{"n_layer": 13, "d_model": 192, "n_head": 12, "n_kv_head": 4, "head_dim": 32, "d_mlp": 512, "vocab_size": 2915, "activation": "geglu", "norm": "rmsnorm", "norm_place": "peri", "norm_eps": 1e-06, "positions": "rope", "rope_base": 10000.0, "rope_fraction": 1.0, "qk_norm": false, "attn_scale": 0.177, "bias": "none", "tie_embeddings": true, "parallel_block": false, "extras": ["capped logits"], "init": "uniform", "init_std_qkv": 0.0279, "init_std_o": 0.00547, "init_std_up": 0.0279, "init_std_down": 0.00547, "optimizer": "soap_variant", "lr": 0.00558, "beta1": 0.95, "beta2": 0.95, "weight_decay": 0.0, "lr_head": 0.00633, "grad_clip": 1.0, "warmup_steps": 200, "schedule": "wsd", "decay_fraction": 1.0, "decay_shape": "linear", "final_lr_fraction": 0.0, "batch_tokens": 32768, "seq_len": 256, "doc_mask": true, "train_tokens": 127200000, "steps": 3882, "dataset": "wikipedia_en"}
Each number is 500 + 40 x the weight over its row's rms, rounded and kept within 0 to 999. Layers, rows and columns count from 0. Numbers have three digits each. The size before them is the row's rms in percent of the matrix's.

# layer 10 attention query, 384x192, rms 0.138, rows 18-31,50-63,82-95, columns 0-95
084:518536460414517525468493511431482544521567491471479418485502464489467504457472445485498516450463463478564490481545537439478524487544501540522585493559504511542500466554485534451512472558450552463503509526448460488518504544532583532439571500514502406484473460475516462542490543605468485508
085:485421495476438504499545467537495533512549490483486544496472549537466471437464483519521441527565551519520591506539545519541516538484533560526550445525492430463488450544581505542499496458501494436441463444496509520516488519524435451549463593533531511453482509550513498542479559512472570498
097:488523484470505514495507547541477461461556527509537550488519514490436443511528528438531412491558509446463508510518487528512451423493497506503412548546419444479480569495536534470474569474457498573503480463576526491479470463544469519543451525434470483480481532446499481517495522424434462509
092:549489480511490401481439521489505489507473448516467456466462572462491539441491449507458511496490492480430472495542534499502530534473471528472564460534515512494507498513471466543575472470481493529454530528475474453476512530491483447510487542536463500507508520502377541538542552484461423440
107:413479513425500440527458453496550525444494512541495477407531539469537541489498471512476502510415481563494430489496464465511491513522556512525537451526478543487479546423498536500502553484481513480506467520537472436503520564565516478526514455492481443478478507485558480463501479547481459608
105:456514522478533470449518564561524511466519542511496493501548473470511497486409506537447506430469452522483476494492505444610524452515530490519510554532559592537566581573447467463492527498540446534464512668511489495505578468586484530517506503474509499522509472406494441585463463477476446499
122:517492471538501550517481429536503532544518503470535517518498530542517506475480524571478549504571520496518494514475495472482562416518513508458418454548417471522473513495513483548494519476520491470558539442500509530444486488478535460532478510517492511505514506466495524518450476397477499500
109:441496549514513496497536539556491459461550494432526460533530504413497502500429502543499505509473518526514467531348539446504488450538506530479496479466417570535516484466556517460513506404501487494505475456491470489483466531524547475514575465490459528544479520552461581489505422540539450490
119:487506413486513579484568505485442461513463545536531514495536498568449459453502469449424486516491551601510528540498468419451532521498465524387561492525491547603519497454462536472479539520488403533555479516571515462522527492459559506511480455522538456436523461504581500539481553523528509481
108:450464457524552504504496519596554399494426502514460501493504487459450575519482505479509472503615463535463494495506495484561570501471511536448521563514493433545482528491478482489501424540513431490495493478537485521508520599553515443448520521479514507505491502518482537465525527572521463445
120:525485500453454497519460464559459418579535482467512504527559453458474502497453503442401515539502531450495519431458508476466475499473494566502480580459406526533505469435493504489435532510492465509481475453504517427571477497436536455434498477450473495502561459526464499493504510472544521495
104:454508529487482498499547473428551495534435546466532479468504528567536490432533476525459517523563534492506423530407513590462497456492534572533399552577425459474491540494546510569467497489504510500499508440513513494517552503539518478489489484557529542507433491450488537558533537452493553479
105:491536448503453513474450532449429488453536566473553433391461454443519572550585491529505473543444500535484575478500458542502470468466590454540514511451532505471502500548475508459469499543476476488468430546500526494513493492438555490451544593534491515526471509531502430488532484491465487497
096:430529481551542478542448541590474527492541490521475464464566575534527484580556445534426538479503442503478512506492542494493395502428527502484486525464521490522473545554511563477524503503504527446524472498485498510547518521478530490519568562474410445508445491526514436470510446551541480512
074:466447531452447512474543521425587567512493483483472499539481523623524446494469454537557481564524571543507482511564480447514475531513450449536585452520480372470550527475439439503438556495454547513539491561520520479543544509517445462440510497516477508516572462498531517440542468518484526518
067:546425443495483500507535400524520562467489447451537512496488539551483456515505452586434528515468529512501560508528585517501522494545490447527526474502537475421533500517498412518453511497411506515553489552407510516493436534471469480521530483461488513514516510493510487463509558498463543530
062:503562489523533598527490626504499478516544499497482525523489393420470462494531473508553479482538429552564516496486438510453509448507537530444471506521517482574488544472488472502477484594533432476482568460477530533425468524513534451525518458469509442495504525489484460476509502540479445514
089:457404485465513483454559548470519531569482420564506479444558498479460471521535498569465534552509564464504574512503540451617520529454436540510563441470481497493528440507554444512509552507474433497515502527536463552509537499507490469517473469585500509520459498543466526535551564529563486483
093:497511459535544464478464451477484529519504485505571462525519451594483512449428515516475550422461484519484422447539509447532494533556567515540512496522485377550506559466430448509503500492437507527595491530562493439522442527503499426513452455532501544499512491450449398503474557488498435509
098:422464525446525512555472572523526502432531514532508516481479513490465430502480515503499504476454480485488533485477543513586465473458528471525508549465533564485554539451439558464484524511492418532504411606518532501463599514551430503516502502499496475546461482440515482483434465560505456542
099:466489517456458506540429430557489524495473520453485532511529542531488474489488508589475464520563518474492570592462529520437590406486463431497447473466504532495488561453496531490470500515507486451568513465463574492430525463566453477516452491517466499556538575520510526507416445446459525486
100:532504522446504550548498497593511460518504492527491462549550495501429574386482495524501503494485494491514498479380550454462578490542535540493511464555478529541522598469499503468530554486424479546491506494513490494486456522494454510481504466478494532555474523526420561504475510507503494514
107:488445516520504548440522547488391530450491554554553516514506511526498536468473518518473539503567531549507465488456505446554513513492538523479475547438512533592493496466500520482475529516458457527597491579478576501547514520564581481539458500515550475507513460509513559548466540475529430526
094:469500483523521505529535530625516483450427543495549411484476441458518560486506408442502549502533546493470508501423487467544561437532521552451496507552441512542491496547513482445574484553531486431455474461539481496471526507584502496507494485462553501495489539429467533453505471559481490500
116:512464547447453494566468445550453428486512475480486553464516495453516523539460527463398504533577484443493488409471468459404487508445438549463520501461415493524481502452524520573512596541554481512524538474545509409567467505465516502448526432438448541506543450513491525479480464486533502478
134:431491536466500491499520480470505461490511474434530519466484455510513510380502461488481499491578513449535448505436494577587521456488447562586436562544477486512534526502527517473468493516512490545532489510453502475458519521479471501511458452524494465488479539428546507521449510430512539477
108:564487469512502562593493480455503502434504499391527507378488476498541521518528529494497440501488537500513484552530450552466555461442476447509482494450457501461506542507443524451484511494505461498480466535510521545498490434521587502509558497496471481559552545492515506500512516533419476562
142:460491512517480491467531559442484562581547470486469442505498544462524462605456437493441515533489479491514532499549510467459432519470505521417498486567496431511518513552486459525542495523484474404469550476523496531512475476473506493511553513498438467527491439535512458564540485528529508519
087:507440479554481480512429535491451497512557504442464478557552504528525514441430530514546431516500502449499568510467514549541488467511526476504446592461517515491559490440526476481503468570474449483522499488548545423489500488458418583554491521551473523555446500525460488519493500577479529436
100:559489479509527502458541528439461567531429557495479554490493467420522556484511568529528527518478501570473507500480487493455475483468507533513458469547495486567458570535477491514548497445511493506492468506494490491499461460447511498533484506539541503492509541477421449489482415492468534431
099:432513503571559544515481467554478432486528502446494474485526485511463482562432448506472545501479498535427500507543515525447479508486427463494537468459515473516544480489509498508543529531545475535611529526530501502447560508458490563479482568503529490563491496519448487570484507460424480525
099:558504488516519404470521540481489524524462493493484602441533481499407541471532525542503498505499566585507488505506481530570508451488557511546457453467501488414517502488496447489489589523486438550508445547523452500503507524529565499466515522466484402450526532484508540500512503496495508506
084:503459506492511493509451419529487414494484513473598455472563476498459517575464545536463480490490497427512503501518435545474462537497476497496482516504465463475548439506413550483534476494546443504527510560510476488477546596511523565504487516540444514519510513445516476520471512485478515474
095:469491504491416487571521448497537540484510521486503502468525589493509480431428533529507506493550483464418481549444544401580473452579490541514553501442485524526504500447438427498511588496563499486480598533476527518528540522581549512528495467496515481463479470481452426483528482501462502488
091:450493545534573473560495556481502508448551529544448534475444523501518449499493476472515490512498510561527532529486466480495495443452530487458458440487488527566439469527414460457562491438475560470506450447517458523563534459502468464514512508551427544466524527516509516556462587551541492497
107:474545554542510512454468505524482468496496519544459523454540516453543479502475494492487520474482443531474524477544557460467500466526518397460553498536490511495478533443495483505563536459465439500468505536588517544450487463523550517501540504500507514553403500534493517518538479482509568446
095:472455508431531498465468462471522566535497527584565506560495446543455463550480506497443466513594548460490479496489416496570485487496557559546392508512577509548520460420485495468454499499553473526541538437514540522450503534456555576556488461499511455556464512480468509534511547485507475553
091:551496534466460495466508576482500489538457437425497463532464564475567524509475513451472509493552544512527472539511455467534499513505523547441476510512459556469439480557500533487496531582508473449494470507496450479488479595492452517523518490505426442494425513413504450505485569501499527482
086:568481455459509467476565485505518418542487487406478474541550439449595528504481551486499470511499466489491454505498467463462470532439516557457462539549513505554431515463502555534461505483528478521501525485596436499491475467453489460478532492417422503468598467562479503462487514499512508458
104:444527589494497498551585551546511551525545517548493559526520470521496455531455473496537542456527535504519524509518525537457476488510494571493511546582506543510507560559462438550531459495468432478512490440493503529446460513496468529462485478483509448448515463507534526483534535485448584442
110:520492501537485555494542433475513498533481510480455467510563465472485547530520534529507533446456446531430485554576489470544491465483524543522523478502484482453494494503472479528590597502466405463488488450573492473524484470559523582558461411493448532531529541494568513446457461449499442456
098:450471489540498491489557464484475500464520427527499399475508500420415461497506426467481497543629444473477513477561453437497514505500523525543549392530519484499483478496534515435450514476470501538490541466473447500485476472444489481484512546534485547495472470444535497484420495484492508522
# layer 10 attention key, 128x192, rms 0.132, rows 18-31, columns 0-95
061:555491481526435546541428484516474520609502476422432475532466457463503469547518551403542480521506523523437498578412543520460499502527503463526499598451481524502487448513499457559494497447514451463598463489480510510502471481432474457526531547479442497528482501529517540456524511524505454485
069:552540506507529507465440522537475471550496487515483550451440504528495492506443546496537495530421544507560423485471540469431521543432488520538507541554509522541502530545529534549469451424490486471553524496550551505499479522447479474491451509498544494455466512508497519512527471463542455382
071:443422548523511466567452420461530485481498468504518484491540512555533449525476485542552521406482488413481430497505528490466482498506492514501478436565462470503533521485535484522560475558498518537508532417521497530514538480478514528464457526585589599494473446514501522554490505471528460423
093:515490459450467554440539468500417502514482535558537431504463521480526545539436493496501478520471532519561457437494508556565517536492507488532521575493475466503485504524432549499476504582510491498475432541514464488468501506495549459469499519477504499510501485475537514531499499489445584537
082:481443513510402546479481436521509619561509463470516480520519504500471537521475489571478563443521494500483445536521495508615496582549506461535524552494512508526487549486549529527509538495505485476537486518465462461468524539563519509487509452452462522512539554478485498517550549533401472464
087:496480462409476436549492435474526503515518507456507512545516496583464451537425491526508528520471568507518528559425485460493521528522468505534489535475452412498547492493483496504555523494513465467500512481530513499514575428575543407530559465455486451511511495518557437539518592518428453438
102:498530542514594493542540481576535493439476483467534482418516521602465486550459543560509547467523489486512562495462529485447531435415535520543489475522562483584549598517490525510491484451502397443592490457559518470538538467559472467543544508527523484430520454440523535512425523521479484436
108:445571509463445609512435484519541463470484496532529594481418508453537544548524454521479499476546490452430444498490525472430448524524526550479467503464513567536424519450548524466480449486467475485500478531590517552472480588552546560479524506418527541503496478542508514421466527515515412545
102:405506468456529550483452474466480447532487597504534550575523462486537564617463542458538474519451439466524500463422457570454519453512514526490496509498472503434489548430512407479549486519490488455458445522526551511426522431506477478507498517434532486527527500548510558494502500504474486504
116:451473525460498426476519555502521538466488609528527519456472498397489511519490524502572533567562505498472490510507474527566589455503581549509529488562433508483536518497476534484464496452466512487481464506567429559469530466510469516481484447482494568496492482496504527522512473527459466513
124:526540468441422493577524474517569542532499486500442557481533491419512478621478484475449481499551469447450526459463478442496478491500470458386488558480546504552472478398514400502465559532484509494518563411507513523488404554498472456488500498478465539506524480518519545406511542498541506493
112:472502497455504483512538546489620459474563500459503522482432514464491499519468565528499503439498501516539466482548502598521466456446513514460413544539476510478505554519517495467440536455509472510544484452480464457456408515507469543468515449517436479473532531500528519579482518547467455464
107:514533477543540480553540555456494515508537520519552476485470433527517479416518530547530570548437458497495499537459505476475460468467538544546596463539540492504443470563468509506432479528559532494456512470483507490567482515556446573472506550530576438486415549513558521445532430511534518428
116:502498494512420506485519558470461557483584480496561496527483537478512531457530474474423466486517532569491548518482473466558553465525492539468571473513526454483459439503496452544501542515456489526523536532538494532514460521523553407455520652480465492508449544493517505477490530514459479603
# layer 10 attention value, 128x192, rms 0.189, rows 0-22, columns 0-95
098:450553539499485467468473513467367479444483572510458450488502545516555490482515531525557544479550533439544425470534538478568559514520430539592483525581476433523485515498559508530426478457533532418543522450505503584450556497529556533449451514532557466561563480460549486491499467474447475491
097:433480464459467547542483511476478413502474539455526545486496502528529462509506515531516566433431552533522536525461489493499551543474469520495480495496403516486543515529491550416477562461407498571559511473501552522509561508524562461474424561502590533494484469493461465509458527521538489526
096:474483569512533436504505485527562538554412520553481456465557500574548545557523496522488524500583482488530530408488592608542525471521450506411481579486519494497578402515462484478480486537452537427479483469597503469484497469512453507507534515500529531522460457500564476529476489531459422524
104:483493466510555500456562534519517562558450483549526517491515535479490532510483479426482522421510517493562455488501508566480480548441480522497538547494423523572427493553509463515460522566455522498549486516540565521496575451487545531498624519512481442466512513529453475488529571492515466518
101:473467529481496496508552490534460470474527404554529510509533479556435416485494523566429591573501545589502443544537486465441515482488519430488421501500479495533487475489433500472549481518559420460453513541461486526528467498464521524493523441484426475507480457481500507532502465524508488502
103:547467593487503441511445452480453426422496521481531481611462430482531418471486516532504558466452497469538513505546510515480469528502517516497457434510480441473528484461481483467443430571445422459490424544525558499494428498597478502525473528500471533492528487513505528466446424552500547418
092:593553534488446529507539452481515485531589485514492499508469498491520545466486549494540476504517510528499533457416527543508512520463519498500539491503514577533516556574469517475462490429477461509480514512436503541514437457520487501494538566528550493530483430501552508527509434452413540504
098:441471509567472486466416486536553473544456561493511510524536535458487610445503439403519457499525429542516522538483475487521526511481496528501492540498458515426485490482546481494493541523474516501456537470493497385549515516414550571492436530553473462508533573544541502507540504578435499519
114:530499524515559486514541535507451538464447527552562448457562541508607495488574472515521452484505540531598539478456552535510529469520531526560458446501439431533485513457511458485568518487488467469520519535539459476527558442495475493462476440446532502532582565538485467477491490572528453497
088:568567509457532489466524470477451519528462542461458511483557424559566397448537512538555475446498512437488540495498464482501476462539465540506560557430492519527440517471518511494524514518477556511432503475492522524458476502532450527474467532419511459533532406518468513511526511507585488445
094:472522520474526569519511490552550434545442539472579507450504492533563429461479488549534559514451544445529441480533497469488537509467491466532622544510503505482513530558502473476492540501551492487531431509473516470501451463448479571491475517510462552440545453497420461470519467462506461479
095:490467482484493516499579457553528503575527482539505513438490512472529530453535514569408451554444531459530515529556499496530490464445585426556495552491406575500493495473477549509490525450502542547522503408490534484518554534480503537485503517512541467480502513508502447507478515467553482526
110:455484435467488472491497515470487503523535527520502542493478518493565509525570524531460437453451554478525535552434489451464534495532517478479513600433485487452501543501480512479582517474534523548532427429526541470469471539645495476559564497504481497456521505466505478414454510507511517406
097:433516458425439494592461554499518430503544535475541472468515504531491424462525491560520434502500475524513504477454464599483475517516581553439523458461516589550533561468474538530544504473524480623507524497495531458535510503486490466536518538486473451502456481533454523472470541542555578530
096:540445492418498477545539528504579494635518504541530505530495554498598585498522504522450528555423604489542513486531620518462527500513598520473437524485520542557448486516505520511537528491500530450461522500495522499513599492433487514463503429451518499509493471539460484519457543486590486558
095:450376508484522407522496471478505436497421492539506485511534476528561504498453424520531565552492487515439527575582565491472484513500504469513551508460517509505510497429512484506532571527504543493530494517536526522490451481495453469485533521547564505548575391404588458490556509494464537534
095:493499507518491490468427573460516428510552564527506520523496626512536544474481552518544405486473456528530508488548521509460524502466473446513469529547504480519490512494477476481468487470445641536475486484501501457411566493514578487471532462473490463517526590593503462523537514560531541523
098:559522485423501545467511504478507492472444534456541429459557443458509507472505502498511530509522495482542437507531456487537487481498522557469543519473426546538491537605526585530523470479453481590434542505405469590451480500504521490538516467460536513530504505473532492517512436477593526469
104:490443479540550453487469562507476470436517441433521477499489437470507481531575530523483474475456476577484515449500445583507463542515484451489561426522445493447532532465532548539502437471531500516513508515542481526451541483474502466507483543484496520461568508539508444489540481551414489459
099:506579441507474485466483500460506543496537472544485502508540455525461440486459494549543472478521611604518596470499393470560506442537522507536520477383487587550491520500456508487497483528505476495480531447508516445525537539530568499477539456436558517540506499472443548522496519451608536500
086:516488426504473544444554481436492526435538488474469504444534599456523501485461559462472477538485451466500493529492450477529562563506550463463533486530472450535534552473552520481572471470506488491417531531464431481512528503558516496480516503532499544556560470517453497505467394492562505543
099:438558522545560546497462457535503481470435515478493520441509442506471493462519431448489510469529469466506456530555558523454468428513450536507426530554514491522513465504487465474428517585495422519538518468530490482493485533461490518519431495564494445505498529512487454549463435549435475462
096:511488507453489494561598559435513496477560517463472554523510508528512439435481568472506581504524588532451477552449457448519504512567480548458546514580462472508473500543501450458505409531490487444484511546484437516500484479460475533481520495498523550524570453471499482565517490456538530465
# layer 10 attention output (transposed), 384x192, rms 0.167, rows 0-21,32-53,64-85, columns 0-95
101:529492441527558549474506507518471494575518536509497480536557491469564514555504515468504553521476485472549527489515523518493501483494591422466436433525473426501506496459475544494448505578592518517553521474476532504469498440436455467457455481580466492514525533574423500517449415521523524531
088:499483496509559493560550485474427566504497509552453525490535483490503512476480473506464541406511463522458498521531543426520511483464527468553482542489517488446545463481521496521498496492488460523437545512498492447509460506495479546443503506531472528479454542473510519495502405392521512468
101:543484460476576504440490486490452513464459429471456416499511550479522502545515481496506507469535479521511511494536574508499484490505501472522490562405527492502505465434562476443490478547503479503516526468477527510465510513438496556480467472524438469578496416506487426511502559516539481494
096:579505541527535515553484538548500454468483567556549492551493472426509530603487550549515515479540503509469494503390501433494461524516453447472499498469486524488491465493541545481422489492533522484494508432533517499576541471554463557504494493504534533472500428601540524483520479465541579479
104:521510557508525471428464502473569535475502531505491484496483483562483495566513405536499539511473552473529478536460493515468480454465498509531557521446516509477509524538431461440536536443492547502578435513429497470470553580565509493568534460482510494466533536481447468589496537540406446493
093:527499479473559423534501591515538421562521495472474508515472537446450498580530527469572534509456563508500514483438458535496565450481482501469552542470468530476493531515572453516532533496530503515514450538418472478404472586516503508465549516538478552540486514509514505435530577501555471416
090:541523506473434505555508542491496381518528552541518508509536435456488493482466473522532522486497538530540456503511498591511439496434532565539513506541453540549484503438497474523581504559531482541526526484466500536519436543489466508493528492455506463445480473506514551447549461462506482491
087:528515492538500466480558454463453550531517502479481443514446484467586580536507468542460450481475514425510417507571519500521544518498466484502496561489542496511506484536444489455491499550487548474506497428463513524459573482377549527521491520548474534532485472456473476561469467576468478538
102:473507499563450486468477443513445446503421526532484452450468460517506580536464485499532485553479456576493494530477556542516531515565515514490468512525528463484528495470498498507471521491508459523508479523470545503515546481519570533448499487518472468549582541511503495481569455571474472490
091:408594505536447563494558568530561480534422479512556484420553475552470528450483544555505514517457462492523446463564476582545538455507551484497527522484423541531529506520494518487509512531408469524556479562495511446477450494518456474517588477511515498518462509454532550499469526525460473396
097:463499479438550419471459453443481582475492430571525529533510520465488485540488490393499410463482484464504501473505555494487544530571453565477462485467445489481483489470523440471523545520409539510491454529564417450535451479496490509554428524502528451500521469403459453510437537479513464546
087:487513425489556525482501518461528573541510512495457455440493519428491570481495499478549477476477510522549537494491534434550467475495499517500467549508481489465513495549477555524478511538461485481453557452506630472496553377494513472493505476579497456476493520533502527563391528505544526439
093:462511471467541525504510582426527470546517471457533562469441452455497462509559539592482471559463501486549464501456440446512482545519536356528528499495435458490482515474523498538487503486504500487434497549464534502420469508569494552461550510492460498510484479566517567453466477520528510579
098:541515596480522485591499435514570503459531458581472523522499481526451415532444473454559501494645518460453406510486479529462569455507479463574508426550462564458474524437543431521453509449505530536505485518512461447564512558478472515485487491533484494518461489487449527496472551468503485579
085:528442496553475522403459537484465591508531547527445476566545502585505474475432552516447534430477473523515553521505465512529530479546477493468445549442564517523537517495489445590558544499450526485549469437531505461447488460508471488487468514518497579493452498483477479535530606491502510501
102:466527523542427537462509543481467479456471513492480534501522501570561527494484479504516535525546493517498450483479487470596493530559516488477471494519546447488510529540524497567552504484523452492560522505497530543525504458447530581494412487539510441492511519501487421569518542503565525539
098:581463413583519452529464558506497554561540515461568506529552511516467506474527560469488514508458528505506500482444482470530505523492560469466488558596482476473484555545477579554516520478470491521454514525569528578480481489540391540495514565531497493428444521498506501575501454506523527503
096:564476489462487431551495508523515554463527429532514502500466601509529545560507499452473557512524501513499481524479480534409473539465542468570553495502513578535469543568480500547526472455499503473459460504530443465475449554545525528482504616546478529459488482558530533489577511513524463540
102:474488498524584420453415555461489492511459465539476479528471490507469466512518526519561510474483516551507475561427495397449500508475527498539477470503417523544490481522544530550422413537525497464541509494495473559501517460575493562520479548521499490487482491465484525461505447553451540535
082:478519554505497513454525502509540489438450525441446550507455515458452468514540580475471486497517581518495447497472455517471454509419500511484508474537469507553413498585440568498484506497453523409477487539452494527503535556502462515517482519426471494414520457469568511497595443488499486467
086:493477546545542498473503521519470539528412545441480470470506507538480451506493549542513451576471505492551483563498483466492513486477479482529482457519427474547488474546537415569511483498530486464510496545506501514466500459542512433589565522488458525499474551560510514495518534596472488481
099:547548512440494493466466467537449547444419451578474428499512496491534501454467452438499560474527491494489511470439540426577433517489478481465467527460554512532526469499525458493453573508535561455519448447472532464444539445453573418546467468518547464461524478391519468521514496522426556532
098:471510485567487447560431482505481540516540532468510523562492475546468478596558497477492567483478519486477554430473531500499483519493565502497485412481499429497561573505531448460511457399500511480520559482514460509571450509456459585490482492494518541493529501524432471480455429456507496539
115:469541503470494553603530482513446518472510499504468558512520503423544507517501553536523529502508581535534490519528546506550513522447492485530495501438418491424504499433459498532526537479495510417448502499463592529488502441469443491533522434501543487446525522500528416570465438506480476566
115:558509507485499521452550459552463491483414489514469506523509540517529525576466452480536470460520457551431580474446484548505516476523456516452555513476441464538507439452494466542444436543530492519455450481551488465558516538508504435478503485499545496547473478490598435434533574515531539511
119:510473475518504560461519444522447578522403527548584489561573563578528573577525513466526594452487508476538471458492490537475546525397532498494510487524552470512486500524483484469500469536508448545474539469520560465538547500526582525434545528473566512476433463493524423463536543464481492485
111:461484501527527456506486485501489525531482467510458545461462455478498410508434556510443468484574517550514540549554514485531535508533440477522390503410477423479420507509517531456511549490543475553475497483499524524535574462489497532528492444532549489443516495520528510526457531492463463506
121:531525527527496502541505514472516428475563528445453503577513451514539467478486525499518488425495508489453444536483531582519481443541501585535477481483536453454471558515529500456559457508569462513512462609543460561471538490453442490553432535486571439460439479437542472452504476511421530428
112:529497489473509483484574529493429511601585496507484463618424529449440499503472498480567491484489528498551459435530486506493510475492532524431547489548474469562482566478463507540506495536468461492521536528491465547494529504464541472492497468540490534551503462475483489526491494561471487467
115:478491484520547439527512423551507591473527528462483426391512524459555538400526497419526484497551441444492488483545458518484547532503533504508517562495513480448514477510440496474476497557459555508518515472498547420488515453462588500566418531537514453506474516503491481488476483517462548487
126:506436558550494526499517471503493511476462598563524518528524539550566517470553503545533507499469559534552490524399478494562459474533532482487513453458473496498539523528474474517523389478496518465487498558576472510554514521502555476532421495472492524551513565546420497501591499551509502506
105:466548514458534461501459532506503529480421538495525528498593425521503496480413463502501582487554499527468468498440477456454495425459490517479577485529438506492489532484442531505506528480469535460450449494527511476552435472556493602469525518435479460488533447478493445493485468538549472475
116:460523512459543554530458503507546495494482537505547524529525440487503448513519467533487564463480549444528442475480561478455446531497480488531574514450413484489518508499482502505502494485560479447518537501471467459544541576429466536507544499513553520479474459470453509458542479485538503463
118:515575474455438529516528494551506436503483453512521514454531532496489510464481386483509414516431499511486525526531529444511464452587507473534485553462496490502529506481590525565483513474488520479485454465479508517530512492492521549535476475576472513503462540528482470527527509433540464489
126:472539522519496537504532536513478515466507494471432499516522502496489466523541562539511427487486553539528437575404480455526518492450508461543419579435486528459464476483490481510556520478494550473526451439530453424491481504597538522464542504506468515463497457473532451524441506527543507518
108:449537510436492486546526481540569505455553455534506512451464478489513533470504493469510453578517545493516508494434381495490538525527501494497497468486508512479503512512509515518529538528476550460453505425510518514501512513524546425585499526529487442501509462527467513514460497512521489541
108:497504515470527567491523493485492479444463531608476492570518554516475539479463466489480523497402584528560532520484514494550500480495548408424519483464490597491577466467496474528487529574520501439484526507517485562502596523538482514524507473454480479514507530546482499535530558488522509452
105:410429514469582479523555496530537443504439475512364521407490505563450477528460536521446530482512456561496552505534600487517536444482447522500441490443485458505501567483561450510471484516488481487435475508542524567484468542469438449510515515472521521492472460520502479492504490474549585494
113:516529444469461503510491514501508457470530573475488535510440588569464540481538534481489503508558492512411468533446512460460477542467536449451489512537530475462501546516483501487492477470477571455506511555575504468544503441526599417553494482517492459514534577590421461470516512560512540577
107:500515552445508527493551575489486496518497501483606482521523478509546495486466424537465587530473445511552503504556454482505485462552498471465530440526491545511478478521489541550498531471519473457477495469415433531529428509536509498526481544525524547522495458532471545511472451475557503501
116:457518468604545412546526534439492488482500473550455419442494439487521492424590498546538451473443424451459481471499485561458557531574503468470538441486470463470456480443568486572440481510511495506544526535560478524451511480516475384525461529516496493540514480457527479487501473525427491478
116:465486469505447526445541508474522511475435473539458563517550455479502535494475489487521480527465598538524468472435451537556445448471511514539571503433528525468462521535449501472447470559550458474499476456498520498556515533537520554454574503524470467507454559530493510528549564459557465483
109:472431503440499536543545545473517525521567498565501524434525537482535502457438513503512513525496438478473496474530516402470530496536578509468509494507474524519567550474508557536527530478495475452444501514518525482466432459587523454476443487509541551580440540496418509543481406493519525549
109:553566491545517493446401390484496409543488522438511515414508483528463482492535482515484513491539412464506475565465570461523496497435540545466444484544489487538529527511460498434538565458517515510564453478510517492528496518508526543507512565560537517488569447506413472456487391501479491461
096:461512507481504528451521542501542478479428416550497482502444475524512500480451440543464475516544507547460452502443487508489484568527486498482525549489494601482549486548554495480540527534472522492461439511497431470463547547533468435518573440502527466508418487426524478520504620587442512457
093:560513499489461442428488502592522512620559532444544541508520579571460480533559478444453499475481462432558472452444493499459490497518480532448422559544509480571538469476517542447459477561516530479622473483512434581473547512483486530517493539453472467523548489479536498490503561518534498479
093:445532486506526492567436498448559495466578504496545500503481415525455510518505530568514467524477507430519507472462437506487523538559558530551461454487505559477507515567515471579534589500504567471528472499399508489455466541454475578538544492447487489473582524479482546500473403458492544540
093:469484486494521392526515469453451545498580513521488454443429466502487431452500577515469403522443534463499500520515538455494535485580495579518488517557455470485507534456539491568545446482503490500547511580448469460490501508594503416550451460507509513535535589483506504518441468487494486579
084:556514453505542501495521496474415578526468489466526428497439569445535586456514456403526441462493487486497490457464439482471477497504515532495510477584481552509520482457557531529500411475435563524486506537542534531497450572466504443473478595486489489570487488466463523505515494431503571531
102:508494512480523544405514484532471617549495455486534454407480524529480509400500437435460499579493446477551550523491424494497466542494449445507513434540483548510479473455462472486432481464489538513522485454489524524573532438504563467502468508424496505552529513604510494500452477495519562575
096:447492503518502492456500451534522504428510532527469481466442524534434497562500514467520482551504443532398524571543526441535598444502459441585469497428509466456487449538608523471526511456519569553534492516468476428436497445467493538564434464533494471483472550507485441527539497458472480439
099:441487492526460539490516534489551485512479476542504528531551466553490467428489532570537491582500543619508439497460593506481403503456513458539414432515384512475498510461522531466549506486484482509534500558493536551564457517541405544544528463456541555546537486499537541526463506454582470511
095:525482423477531507543521487546513463534526443453501437526494459461488476508476511463490466523512542481482461520576454452426506497450492506502488541509496547489460455491467586483549557522469450523418519469599459497489432511527451483473632486588489512432488444501503529509431502420528487447
088:531437558466500466558463437465539516597571405456509437522422566515493469505472484500578500508506548521478505517490513524486431532476469457545412411525519536511469492511569450493509442476560474476514497483480483510491558498498489476515488465534465547495481511438524489489523497461459594490
091:525482466523432504485575519509449473492471521484472470450491475495504554444434575536531466569538503632474555538599442498524545484506486438462498514494552471530473482485439438561502518563460455552426470493509566565437560467507489476474527455461526485510453544495543518534528522490541522510
091:550501509509520498488470524425480524533428487501484507547532501567491466484441586505419496457575502530510506553451392560458517498476463556474493454567527503503492539494502485567466473487546526509518461519500498482539452546610515436466541525557484539558530459516486512415554480543460526418
093:491518468516521526530574466453543495457480544572489501579496502464497459456472448448469548471543465522516520449543562576486457465500490614444526499500536543479547478560519578472530528477525493472434477529589489482460515496399535428557509497532509501512503519491483464544477500507532470473
097:549458481551466434452472475367433479498537561507429403507465494523527520508525406509499536440442454506534509536485528436466473527503487533468555474512483523565414507557491552463497535489487560464515508467513470498508448514546457430459499517496519538524524521490545495508432446524451548486
093:539525511445516453521493576511543496532509500404525460480414431470485488528537437468521480516472476497500490475488441446436494556452505588460448489565489463502420491512469524442551485481508458529512532499456457470495431499485519512495504547488434503562569447471584514465466456499473526499
087:555564517484426476517549439501487564499570524444499478536493534376504433472471511510560453485493481449517481498500494499468523404429542487463527459494529535566471506509465559454509532555507549558450514428515481469475459468560509482514531489528450528497474479477512535464515517533442480475
093:460485551491536489476549485548496443427506486484559557470515459436486449531529448497576571553538520434489540484534537525538476496517436496527540457451464519491534431464557424440487501510546478505507439474401496488510542511447523591554522492440525495518536374438502481488497498475518442467
102:518468490527533498487501415489489433600431506496451461534484449471516500472512577491529482477599543487464483496449549492478454450509480472508465531530562494480560506447501558468489506475557466548510416575551533424568517496511513530462536490526524510558491506458503510458450526547477478507
083:545485578443481598522568482618447505555517482476546542540516569494517520490471453470493512534550474546468518441524560465573464484489485481496460510484514492521507497518443522429539561482467514498418431511528490491522510500517507496434533484494499546515460475496522500578514555457541533500
101:417507534489544500535523521515438418462554475485534513509460501579481549488454522573469495553508473449425553477553518608525506523583481462531493481460540486465613498495534446524476426506447459549490463564506538501420456562449498472490467454470489560556526461474482484542424538531474547561
098:507510482547482480526457492500427502445505518539506463537469446463523510435520438502443492510499417466546527503465482523535581447557487545469537485469507555510504425511478543452550485482507556533486503486540479521557490537441517468514502506468518537545558502499604546489515601476469516433
095:464434601534490477581502522519440517462579532487504496481489496435565524580494539593503463577549518520476550492562476460498506606579483465461565511504503502448494485536542564495512449458507444484505436564504451487491501508539483551457511501485484496503485523485515552554519560455518519522